config.toml
num_hidden_layers = 8
hidden_size = 160
num_attention_heads = 2
num_key_value_heads = 2
head_dim = 64
intermediate_size = 320
vocab_size = 8192
hidden_act = "gelu"
norm = "layernorm"
norm_place = "pre"
norm_eps = 1e-05
positions = "learned"
qk_norm = false
attn_scale = 0.125
bias = "none"
tie_word_embeddings = true
parallel_block = false
init = "normal"
init_std_qkv = 0.0395
init_std_o = 0.0
init_std_up = 0.0395
init_std_down = 0.0
optimizer = "laprop"
learning_rate = 0.00156
lr_mult_o = 0.714
beta1 = 0.9
beta2 = 0.99
lr_head = 0.00555
max_grad_norm = 1.0
warmup_steps = 426
schedule = "wsd"
decay_fraction = 0.728
decay_shape = "linear"
final_lr_fraction = 0.0
batch_tokens = 16384
max_seq_len = 512
doc_mask = true
train_tokens = 139300000
max_steps = 8503
dataset = "wikipedia_en"
Each number is 500 + 40 x the weight over its row's rms, rounded and kept within 0 to 999. Layers, rows and columns count from 0. Numbers have three digits each. The size before them is the row's rms in percent of the matrix's.

# q: layer 5 attention query, 128x160, rms 0.0836, rows 0-19, columns 0-159
# k: layer 5 attention key, 128x160, rms 0.0824, rows 0-19, columns 0-159
q0 095:554475478504525574480487544494494487507497464472488560453536484563468440460462525475506498543492468428585422499488462510510549426491545604482436525477505467514507495521462484459472468485604430509489500552484440545549520517542549474431495526504438513491480543518493427485552525577448445476544466600417474480527531491531503465473483539423479536477442472516387450515540510488540520443486573550553539528466513481486502523503527519533499505504474505500476541537482505481499526559584471
k0 099:492517492540533494488496492483410478492464531453529459437530557458527496473480490512497477495523542473525471472488451558525511456565482595515492517433494493481503490473501530460616498512583438540452469465515497497537507498555556540512516485531469489461548483521486534499506516578520498502459468569446498499480507550521495475393498544449495547418466469461488564518491554396453497506525561559485538483524485478572449506545367479541489467464473537510522509578482417526547522500580511
q1 114:529506487518485526529461532475542535524496495488477463434488555499460432448505489493508472580434442458516560511508487519522466550507528507547524439524430461552481418564543519485538454470486463485569483533539498421564503448549512526482566544474588540472546482509461490541477523472472452541536584536533492477484422481538478540422436509534425519508510504500521476483479514526475484492502511476523492501555459481589457577491413539492411547435440540540516457580512512513551443528527520
k1 106:488480441505468536530508444460569504492518477494474462447547508472468484513539525478548488493394459408493499525473496381501443501478506509506508481492501527504539473587475466456470490533508419469462481532496502570512465443503499487489522518485533517472510496519474462492501504446451482530576574500504520500499497455450527528479504503514446463517457537443530441534492483714539556487530528503534513483539515478491519550504626536504435484462492476427473473492548464516500493503437514
q2 108:505486529485436539534406500391552512434522495515520572445533495469473493448542501549535525401455468451464505455561503536516510520455461524524469519521530490469488438564517458479485499499552471471505425490450538542503481542574522467501548485551449438451543503495567492535520534566505490477495445486406486482480570455538485460447442491404541516535572501494529475582498484461521533507471588473560497492514502470473513477501539548514502479482565468475557503494547470556555538462458487
k2 111:475502575496468493485461521515479562492476484486464463506525498496557475479555497533541514520453498468516501487473494593522467506472510488505528470508534476528436462541483463447632531525529523493525562502461557426519535495551530558539497504543494411508560473514534554469495510521441474437488479498472540492449552478497539495490479518447503549471513489505459518469509501307500499497495565526481523455494452456576486516502364500491573496466522570517516442528508524543517561504561514
q3 113:500503537458496493546451518472535483506541397593546458500512510448579505521587490454473520503463495481509498536456512508537524525488533414431500503556570522532554514517512505452481520473484518530473477461507526509426569498489547566545555577500508477493513449503570472449551477514494490433496448520479517479491506435547529494427579453521600499495518424472503508442479581501529474455431508479477435503529494557503543455468544475489483490508474460469536490502435521585433501455500585
k3 116:414452502469465519549460589502495520507495461537530432495572409471497521474559454421527507499592517553506540456485459588526513494525556426566481426526526500527540542490506509495490481498401575542513516458564542484498533560542541554535508550507512455484498489513500453456508456501489523553532445447573455500443495432485456568517549473521503518486467476535456564463467469461477452522475519501472490492527476472571523427507504481476520564547473496525524464564473487556475555481480548
q4 104:418442521447465494540486501475539562531492469584511495479538548472532506496575546522547497479414468421454494492506465516502503470437493497499465478513506498515474478587524501418464559470542475437479511560485475501514511441547550497466538538449471494444559475525487426493544561556452444465520506553522589526485469510485447563426434517443401541486458451472483484559491509508546483498472467498528519491511533482538528506525525537440453484512492551452506389573513550557501470507530487
k4 104:463443540447499494513511503472526570538504477490544420467543484422513475453550529510543480488485536458509516516510484627499526455456515505520539437488452494524520506572481510452427466475551489558480536510561507526533502460552508554500554540520522511485500479524477502523481434567497545499572545490471579473452503497538511535481487490471473484542409529451444521546458495305499448514491513519496496529561488493581512571572505557493497487491486495448507447505550486510489460503486542
q5 101:460495528481516444592462537532490492504483488525542494508495510499503548505518441515560445487434474494448493531496521492490497466463524488559502567480519529449512419573429562519510502457556555450560511555512554468510503519511461467442528479502500512422521444528469453480555480589399475512519521474522504508457504444410410447462468524448435545464513560508538480506414496501529484553554477486492524517540502469561500513440484511447474512523582504519595435509532510491496449530478410
k5 100:518482535435460464531539468514522505442506509542508480518520517486422485528524531483542495544445519467499503532522504565515457480486474560481586498520492572507496384548499487483502537443561458459526508551487556482505545411472516570473590572514516582515499481482497455477523410452450530506494569503502507482508522454480533503521520481464441547479435504486497477490471541419525542507449487429551489576541513483563490426483462499481475453505555516422428396506472478547482520531435499
q6 100:541526547464398497482500441517503520484462572487515507471463507474507493523621512601549481519458503534460512486486520498498503548487510404551530483538498459533494459573476481527514498519510486420481483551429493506505485459486524462422532475523486511554555444522489444525494500529473459517452485443450507504458537447436385517564461571403496529550485481491551464441525465473491457542548505478529540521468544511557457504539509546524492533517588454520528394487484540504466515486462518
k6 100:480498576492467451533490443507553526510485504517509532530502627511514536488552468478537525460473518468492498510516527604492490531373527454494567467507488510462484528575538488468550521545500406481526474518463474434580507442519526562526538517542575461508524468538484484564503548488474521457435465451475523511504452441442510478533478541445511514517580545498509520465487473371513457488482495481453479507523501569581507496510457536498549467485518473435421474501492430486506521486498455
q7 104:616488461572516530480506504490451481378510541485431530523459520498516545495484509440451487507537489564456550459462488498530532479501507429505444507513537543475513472418429445535489459535453502563556541442503503479489506503452517462544451516514533494474467495525491465581469575534563554462424427463480514541497490464475500487519466494538449488451481522446532495506535497507540505440514444485513529449510542511529503523505498562507528547492486502574483509541476636562550553526580460
k7 101:609495539554477545512549438504530429500508519442506530555460517539498499496532545459444504483541481549490486431493519426526499486453495457498441559550545522513485538464471437558415515525439503517485476448541507510478499516472482492509463538554616552466527524522477496543456491473524499488464439520457455490468546498469546436445429565485397490454498444485461434520500442597545485475497466509453511505481541570447518554505515491501531488459485530544478515528460579504536503542575505
q8 092:529536530543552440488579398467440509531480505489475472536529483467458495578511512567457473463453494562483508520500559524479456499509444482569518513474455470458490567525546475544479494491403529504485488542474466469456536541541502432503446506509521518573465590504504490500440488553478473528496533458493479511522487508605544522543496559512499523568474475477448532526559510475467488514477407484525524558462399469473501474499498492564500517558555517382469568502543569460512461508521511
k8 100:572560488509504513508476448471501555548520476512492521533547497506497514501419496564477462479530501491507529525425515505372555507445475491509510536488500503463485554539514490476743510478509501492553460491510489468489480535478474457522488445541482476509505464497459534547433520465433477531507468484524467491538451500508531481542495477520566482574490518494502471503558503504494546502552410522522480542461485516451504534500508443546496485477545526510520627512484452466476499553533549
q9 114:531479485402470494593471484377475507445547475502466472572513392508591548591538494526496482440528484579559533492495508491497440514433516452511492498449477493508593549484505473525481439508448516470483517548520468491497500527537519469532453535520505540540493575500407441508497513501417461533488511476461496514493484523541528524549502447549503474482474470459478550522496481504508577469500514516534459484500432551463510552490535478490569447477527500454563496520514578529555461511567520
k9 116:536506474409469544565457484462484455448532463523495507526421481522528480505481537513413467456532463538520554464460468538444492516466482420531459476449525515450546551475513415550606461475492540517536437558495530551525510517524523461551497483540466468492520507513467475525519501489431470568495463441451445461525440446531462545566507417496562492515487462492534523537529500420520544461576498518484467479509499543462480561456478491505476411509500497484559496509515522606497494549553561
q10 101:477468514477543438555542490492493507502506451502519489565528464449509486564427452507455474498492433477550499504497479526503425487511527518482541562439530496471454520478518529510519535494547562499502516479491500479447588476535475509578543508481508535552472539505489529452499454425428524557507550470525515452506500459594626468434517442553526433574379490559446510547472516465485523494500427458478441542540447475519481483463500451499475485479479508468492554526463531501497512514592577
k10 106:502512458530505544559442539454440497479541505548494510500512447531452545480393418502485480474490446505529538498501522525459520502473466498561526495463502485470496512553500490514702446437495537508518534433506509468463504497450502422523538472469448550482495506503508479472544479486462479530510521485612470471521409476521494474509534465571538466527486480494531473570501568597438602515480485497504481470519502447481504442498505465485479503470488582487542517452521462524494477533502550
q11 100:527513445461523493457535454480478494468519493525502559504504498542510545536397540482431578530490517513445551550472538501504446484492490595468511490385562522467498542521482440517512503493473514576530504527546566452447488523569513508513457509524472522536417539463550515413507422470496512614522451478513486490517499539503593452527521476548542424467456495451472520505476486483473577452514531510511492504543470504448575582459485499495500471575480548507520564467519555479483487496505450
k11 102:540502407485518501489472495465437448495545476535486540507467467530494506515491515529495505479516483542479474485483499396487445463506473586471525527426533554484499502504453479515725455458490526551491517498519567475500557564481477476459491462518426493471478517511520436503468499452453503501451444509518476481551516537509484431512492479533477469493546492509508468504516524632406554504507528505517465490490489485415537488443438479498491473482514486570568514478501540493531459478535496
q12 089:485499475494464549441478530480503472400486481521534522567489440527540562527548439479508559459573500554484486473480507515529554512453583420438546479576547504530529516428562544528446497565453482472506561481536499509464449442468544504565503508526518537517509559515511526474538509447516506474455403474446519509541522477480482506548512392485534479537535461425462536428470515445511536462464506477477512485458516581458516489521549523503533498443519490501500478463436602538490544448484527
k12 097:500482550470480503499479524527485475547506489522524499519392493507540518513521433451464527481564557523499477467530496597506486504485487386525500448521524469460556537429488473569698484511453545586501534475536492441458556511479485533544473489502543465489576509505502509519514485481501530466474439453466479487483486487525455477495467513522545497476511491527530544440511474422466510483449546537441501463500517562519478521508374517468531549483460466507533472550483503497502524459585513
q13 100:527547537543604554467542494558417499491499450523437497547450482507509556495472483454459471540569492475542479441442469463442501419551543530498454558493561512443512520462495542542474490467459540560504478445517518525381546543479539513502469563575526471478428513484555483461490487448535535513480427534486483501503556486511549411418561479541510537452471491488480478423506519507520491469530427510506552472509449506455460486490498517460484534504518513515454532453428505507475535554541553
k13 103:495518465615561509503504525446468449475512565439546505549550468571438472522437472435466535479556509535464482495474475506470527473546530531509445614504519528547542531396462511550399532485446535549501547469526519506450529509447509484477454541512562536468464512496452507459477482486527513496462454567512438501531484465498446502445530503548471537459521483520440467474537554550497536521490460483505507474412519480513512388549493452464539570476481499533562532533435493521511484492532501
q14 105:535527481490515524502530449471488499399505431501568515526553447524508497477466490515438494424578458519479495537472512496512427525508486495490494556537599530485500580511518515491501573468486496551473499502497582508407477525477456496512510477552468507528483510431568461500489463476454525524482481496486490491525561486591512436474572402527593531510548460490482493406496575520482581494463486476450517543506513512448547390459528422492487518459534497507530541459525507574485530479497496
k14 106:438530520471557453530448546526429476484519447506519460528486434531496514505478474483442509524529503558474491460435503521509469568552494444556488582505516506509513551528484516552457564463443574536533497528512562496424556566458510499550390483529475485495478515450549525447490472556466563522472439507494470507498573468519489410455518454475486517485526517530496526423508500458472505508485477533455507493512447472445534373474477488462569548474557478552583557507450491571506484490473514
q15 102:419500483549503460462466561516537492507482497503554490485505493505481486418500452419517514553513534503467440485569523482539500482477506481475514545515497527420497435467483459542488593556475544521537500416524491502536537444460447480511510504470520411482473519507577548470561467458538523453447502542512506535523508463471537476441513514495469504560526527502521554469511528516513375513403497420511495548435460482479485503484504470612532579473467541597486566477482498489472529484531569
k15 101:455473553547424431482486530516501507486418495532525498535553455445473507503491527496520501511491501485461476486517500428530509490557468474429499529556477514500482402476491469533336547506486532531502477470504450501467505453502414466486498465554541538560497484512497537478587445495595500450471491550577498547486502499467465546547522531461467513465511480512487529557543502652474480466508498460491499522488506475489492493589603477477517551489492498574527463516467539502514554471511508
q16 104:605515490481500541515545556541512441497511431480521460442477528534531530533474468479469512454463490573532496481472523519527524483462470520458439488492489507478497499435460498394518463494551477516406450463465481539496531516542445644503561484449508471522435526476558541434511497564528550512503441435542460467515522507515509480458554546612480434486487450554520448522443461516502509480483479504463510435569538488514545476501481514563433445526464503527481504528456547479524503552541529
k16 104:492450446560544554528552548514466496493528478521565511467501528525534475494474518454493529423478500561436490462469484519494553504538440487466456468530546488506490445421531525404512507495511513469473516446496517571519532557514512555518495527476428493480490458478536455478531549599518500474515473492553474459519543514497464445450500487560482436425462474581535481539445475624510449528523436505512495435526565461503519433453436514581478489503467539536456504501466572507588516517443496
q17 096:487500571545550474510533418457468567564503539484493485498600516433460516400461530566477495463480544517506500520452506544421531467545504481536470503457506512503512578552538544489469464440499529520446456594485414510481469523514546423522484506529484492517445456486520449475501501548485459461536546508525534483484477503552518553522529509517468593505484509509443452476516548520458508545525432479489556507444495385450471433524526470508454541578545546470476477510525466528474572474475506
k17 099:450511547563532477515511447488489493583533487441472509504553517484470449468432492556545441538497460488530447541492533567408511462583519479494492481477443502494475593586511518493471538493492517477441473569492448544455525566526492526460505494513443507473448444493528504475432508550512512538537468512464532519481506555518533538426514487463545531537511473485446500504567489414556495499417409524534515542486446480506499459511527443444475513451554519482513616466514477507426492548443523
q18 095:470493487469501573484461441447466499489520458556563494490484480516513480501495488552488514452590481461526559527498475497544412538493539426496483445509542550529552566487518484590530531480459571585480503472505540494440542542502533469533449399500477424514487532472547485434439466454544498512539445518482457427451474512488506514532531439547583522487488455529531495412494526486442517495481504466436553520509461518477534511476508423470507469500491463511598523480553509516515553404544518
k18 094:479529508529484530499426509453458440471528441538438549521515440529499484528511510469496520489550470532497523437478524412467450525494575466438472467487523470475547602522515546583620527472452572455488531512500531456538524469464528441498439507515461509502523467476548489475504551412524476455509429479543486510515486469510477532489572464511476484508569490523457479445469492630471549473557544497541489496519464513416549465474476455464523488516527476509576553464495509591492509466471495
q19 098:485470463509471454502483512452565449505561498485531479506603559493505487509480493458549480457495444508507469523520551456503459511492395464489539520510368518524555528475472552393506494552559445506482508525528448524564463423464457598606547505486457489566450509480483499524520517434510468498462579544537471489563444503475530508501513485524475439498429483545501547519469484539462530463458517502447480492494470559476511489502522413529510500448493555546434531504471505500450524540488530
k19 110:471519490427440433476550487502536465523521502522525437487445554468522528505461532494505516533519501493533482468547510431506540543522543452538453474499454500498481510506486473484294479492543533524498461526499443608472479502547512487554504482482441484537504510480536471495564493619504487562520532404498523478466494547538467492529506469532558492496475487547548492552510508570526458510499466460498485457487463486456470512452654498518482543517458478543521475463547482541500505473490522